Weights of a small transformer language model: width 64.
Each number is 50 + 10 x the weight over the matrix's rms, rounded and kept within 0 to 99. Layers, rows and columns count from 0.

# layer 4 attention key, 32x64, rms 0.147, rows 0-31, columns 0-63
40 53 30 51 45 37 48 49 51 42 56 41 47 55 42 36 47 49 60 62 46 53 61 48 50 39 51 53 47 49 45 58 48 47 42 54 59 59 59 54 47 51 57 42 44 46 44 49 48 54 51 43 47 51 45 60 58 49 40 45 46 47 58 49
53 42 32 43 53 45 44 46 61 67 41 36 66 53 48 58 46 56 64 54 63 59 42 49 54 48 52 57 48 41 74 39 49 45 63 50 53 58 51 56 52 59 52 35 42 48 57 49 36 48 50 53 52 56 52 59 38 52 47 20 48 54 54 32
55 65 36 45 42 52 59 73 41 50 50 37 61 46 35 29 40 71 40 35 60 70 42 51 61 63 40 68 36 40 56 51 56 66 34 32 56 56 42 57 57 38 53 51 52 41 59 37 43 48 56 51 67 40 49 47 43 42 30 44 63 52 58 51
58 69 63 40 51 51 51 70 61 71 55 34 62 29 33 40 58 53 62 37 70 43 57 53 67 64 38 48 54 47 73 51 47 53 24 53 44 58 46 40 48 40 56 42 41 52 43 58 47 54 56 42 52 51 43 27 42 47 51 42 44 49 42 45
37 29 47 81 30 50 48 40 80 46 27 99 15 39 65 66 49 19 30 73 46 56 56 16 33 22 45 20 47 50 49 21 57 57 95 48 56 41 42 35 46 60 10 82 74 37 38 04 46 18 76 60 26 75 59 65 42 63 61 84 52 56 72 52
45 54 48 58 42 53 47 52 71 56 48 55 49 33 46 56 56 37 58 62 50 49 60 36 46 41 48 48 65 55 69 31 49 51 49 52 47 60 47 42 47 50 35 55 38 52 31 36 44 36 56 48 37 63 49 41 46 64 51 48 37 42 64 44
64 48 57 50 40 40 65 38 32 57 55 48 40 32 61 72 40 47 38 53 52 41 55 51 60 55 55 39 54 35 49 48 54 61 53 47 48 42 42 55 60 56 39 48 43 37 46 34 61 50 48 54 53 66 49 42 60 51 43 56 61 55 47 37
40 58 55 44 51 50 53 64 65 66 59 44 56 62 67 48 65 52 57 53 58 46 43 55 61 63 54 44 48 57 62 43 55 49 70 53 41 53 41 42 40 49 36 47 63 44 66 44 59 40 56 61 55 47 59 41 42 44 44 34 54 54 54 53
40 57 34 49 44 60 62 37 48 42 50 53 48 62 40 54 70 40 48 48 29 35 50 55 61 27 39 51 33 62 38 58 55 71 54 34 47 33 39 78 39 50 26 41 53 52 49 60 61 46 38 43 51 50 39 39 55 67 50 58 63 47 47 51
42 50 48 48 44 56 45 63 64 43 47 50 53 52 44 52 76 38 35 37 56 50 61 49 43 52 41 57 57 56 33 66 51 48 44 40 55 56 35 34 50 55 51 57 56 56 36 49 53 76 64 50 35 34 54 62 53 61 37 60 50 35 41 52
58 47 33 51 51 53 56 57 59 51 61 31 42 43 40 48 50 45 64 55 81 57 48 37 58 48 58 48 61 74 56 46 38 55 45 52 47 47 46 49 35 52 55 53 58 39 41 57 47 46 45 41 39 58 52 42 66 54 45 51 50 35 68 37
39 49 51 43 59 44 49 64 66 55 46 54 55 46 39 57 60 32 54 50 36 55 44 51 47 33 65 53 74 55 47 51 44 38 45 51 60 54 48 67 61 54 49 44 42 47 37 60 52 45 46 51 53 53 59 48 43 66 42 56 44 53 61 54
50 52 53 58 37 55 48 33 39 47 48 35 63 58 51 66 54 35 43 45 57 39 47 36 54 35 45 56 53 65 45 54 43 63 55 52 65 55 54 34 48 42 65 37 43 63 34 48 56 48 67 60 43 46 46 43 66 56 61 54 48 63 55 37
56 58 64 72 48 41 43 68 61 54 67 56 62 43 65 48 62 53 46 63 51 37 53 39 47 75 56 49 51 52 64 54 42 45 46 63 49 55 51 51 49 60 47 43 60 40 47 52 48 46 18 66 32 41 48 43 49 47 54 74 34 39 45 47
36 39 43 48 48 52 42 56 45 50 63 52 20 44 60 41 42 42 48 38 51 52 58 50 47 43 49 54 56 48 27 54 68 49 40 57 36 53 70 46 54 44 27 61 52 55 31 45 59 48 50 53 61 43 46 29 53 52 50 58 52 53 71 44
47 38 63 51 46 47 52 48 67 48 60 36 50 31 50 61 57 37 60 68 62 45 66 47 56 59 52 49 45 47 70 45 45 40 52 57 47 50 49 44 49 59 58 58 46 48 48 58 51 65 73 50 55 58 56 42 37 30 66 45 56 62 45 47
53 60 39 45 55 56 42 33 47 44 58 53 48 63 49 61 49 48 64 23 33 54 48 56 65 61 63 41 47 45 59 42 52 37 47 47 43 64 46 42 45 47 37 51 50 49 46 61 40 61 34 51 47 62 45 62 47 37 53 52 33 58 61 46
55 39 36 54 50 47 53 57 49 52 52 60 45 61 37 43 53 42 39 56 45 44 50 57 51 75 57 59 22 50 43 51 48 41 55 44 55 66 58 66 53 39 60 44 51 47 59 43 32 37 56 44 47 52 47 42 53 62 49 63 71 47 60 34
57 45 67 35 74 41 44 44 39 45 70 53 50 64 64 57 53 51 37 50 56 69 65 38 76 50 58 48 52 61 58 44 54 44 43 44 54 39 52 51 55 50 51 57 68 51 74 50 45 58 55 45 42 59 37 39 48 49 50 40 41 57 37 58
50 54 49 37 28 69 47 62 27 46 56 51 46 44 39 46 49 53 43 35 36 49 47 59 48 58 52 43 51 59 56 64 55 52 36 41 61 41 36 37 39 49 59 45 57 60 39 60 48 52 56 63 64 65 39 49 46 47 53 56 45 52 73 48
53 53 54 45 70 66 63 28 50 53 42 52 44 34 65 42 72 55 35 46 39 44 51 52 33 43 53 43 53 53 46 39 40 43 57 42 57 48 54 31 44 60 38 51 57 50 52 66 67 58 47 37 41 49 56 39 48 47 64 51 55 42 51 50
57 50 54 58 49 44 52 53 34 41 49 53 56 49 54 64 51 66 42 45 59 53 56 48 49 68 46 47 51 61 50 61 55 55 75 61 37 55 60 61 54 54 58 51 42 52 44 51 57 65 49 54 55 67 67 47 41 67 57 53 41 41 63 55
51 56 55 56 53 63 41 52 26 43 52 53 35 45 53 45 49 37 56 37 61 59 39 41 47 40 57 63 47 43 53 45 43 47 40 52 71 41 40 62 51 33 55 60 63 38 63 49 57 53 49 36 63 47 52 47 53 44 57 50 37 50 53 45
40 62 46 62 51 51 49 52 39 35 43 56 54 53 64 56 61 41 41 54 27 48 52 53 56 67 47 43 55 59 46 66 61 55 67 51 39 49 64 65 35 48 49 42 35 51 68 69 45 59 35 49 46 48 56 46 65 50 38 46 50 58 43 48
47 58 41 60 46 41 53 54 45 41 54 49 44 63 49 62 57 55 65 52 47 59 44 50 46 47 53 42 56 47 51 47 40 49 59 62 46 41 52 51 59 66 51 61 41 46 73 49 54 28 53 60 59 39 44 52 49 47 47 58 68 44 64 40
46 35 23 51 35 46 47 50 47 42 60 60 49 46 49 65 46 32 61 52 44 54 38 50 39 59 52 57 47 51 59 50 56 47 54 53 43 53 46 26 49 65 46 59 45 49 53 44 50 46 35 37 50 47 64 54 38 53 40 42 51 54 35 47
71 41 52 43 47 47 52 59 56 43 73 41 70 47 42 49 52 42 36 48 60 66 60 49 43 47 50 52 36 50 50 63 45 51 55 54 62 56 60 56 44 61 55 36 49 40 40 65 46 45 30 45 50 39 44 51 41 50 49 35 44 72 41 45
44 46 39 60 45 57 53 66 61 57 65 50 47 49 59 66 62 52 46 44 60 34 30 51 64 41 59 53 54 52 43 60 40 52 66 52 51 42 45 47 59 53 50 57 36 49 51 38 41 56 59 36 50 72 36 44 47 37 56 51 36 62 44 37
47 50 41 61 37 46 55 55 46 51 62 62 58 48 48 68 45 53 62 49 41 59 59 71 34 53 49 48 62 55 40 45 37 59 51 44 56 55 53 64 61 57 40 42 47 64 45 25 41 55 63 60 49 42 49 61 42 56 50 26 57 49 52 50
59 53 53 59 49 45 49 38 66 36 60 60 71 59 52 45 40 46 40 49 43 59 60 58 27 63 64 68 49 59 30 50 47 64 34 46 47 44 44 54 53 50 59 56 56 54 34 55 46 55 51 48 66 66 44 36 55 42 45 49 46 52 43 44
34 48 48 72 43 51 31 59 45 49 39 40 47 75 44 52 52 64 51 66 66 54 51 48 66 35 45 32 40 49 37 41 47 51 59 50 36 49 53 47 56 48 51 53 41 33 41 46 54 47 33 59 52 68 57 40 48 50 52 43 53 32 56 38
52 32 47 49 56 57 52 45 46 45 56 40 53 56 62 41 60 46 46 26 31 70 40 47 39 48 55 43 38 59 61 54 54 49 47 60 48 50 53 62 55 63 42 46 47 69 38 46 62 59 48 49 43 64 51 56 67 49 70 52 62 55 34 52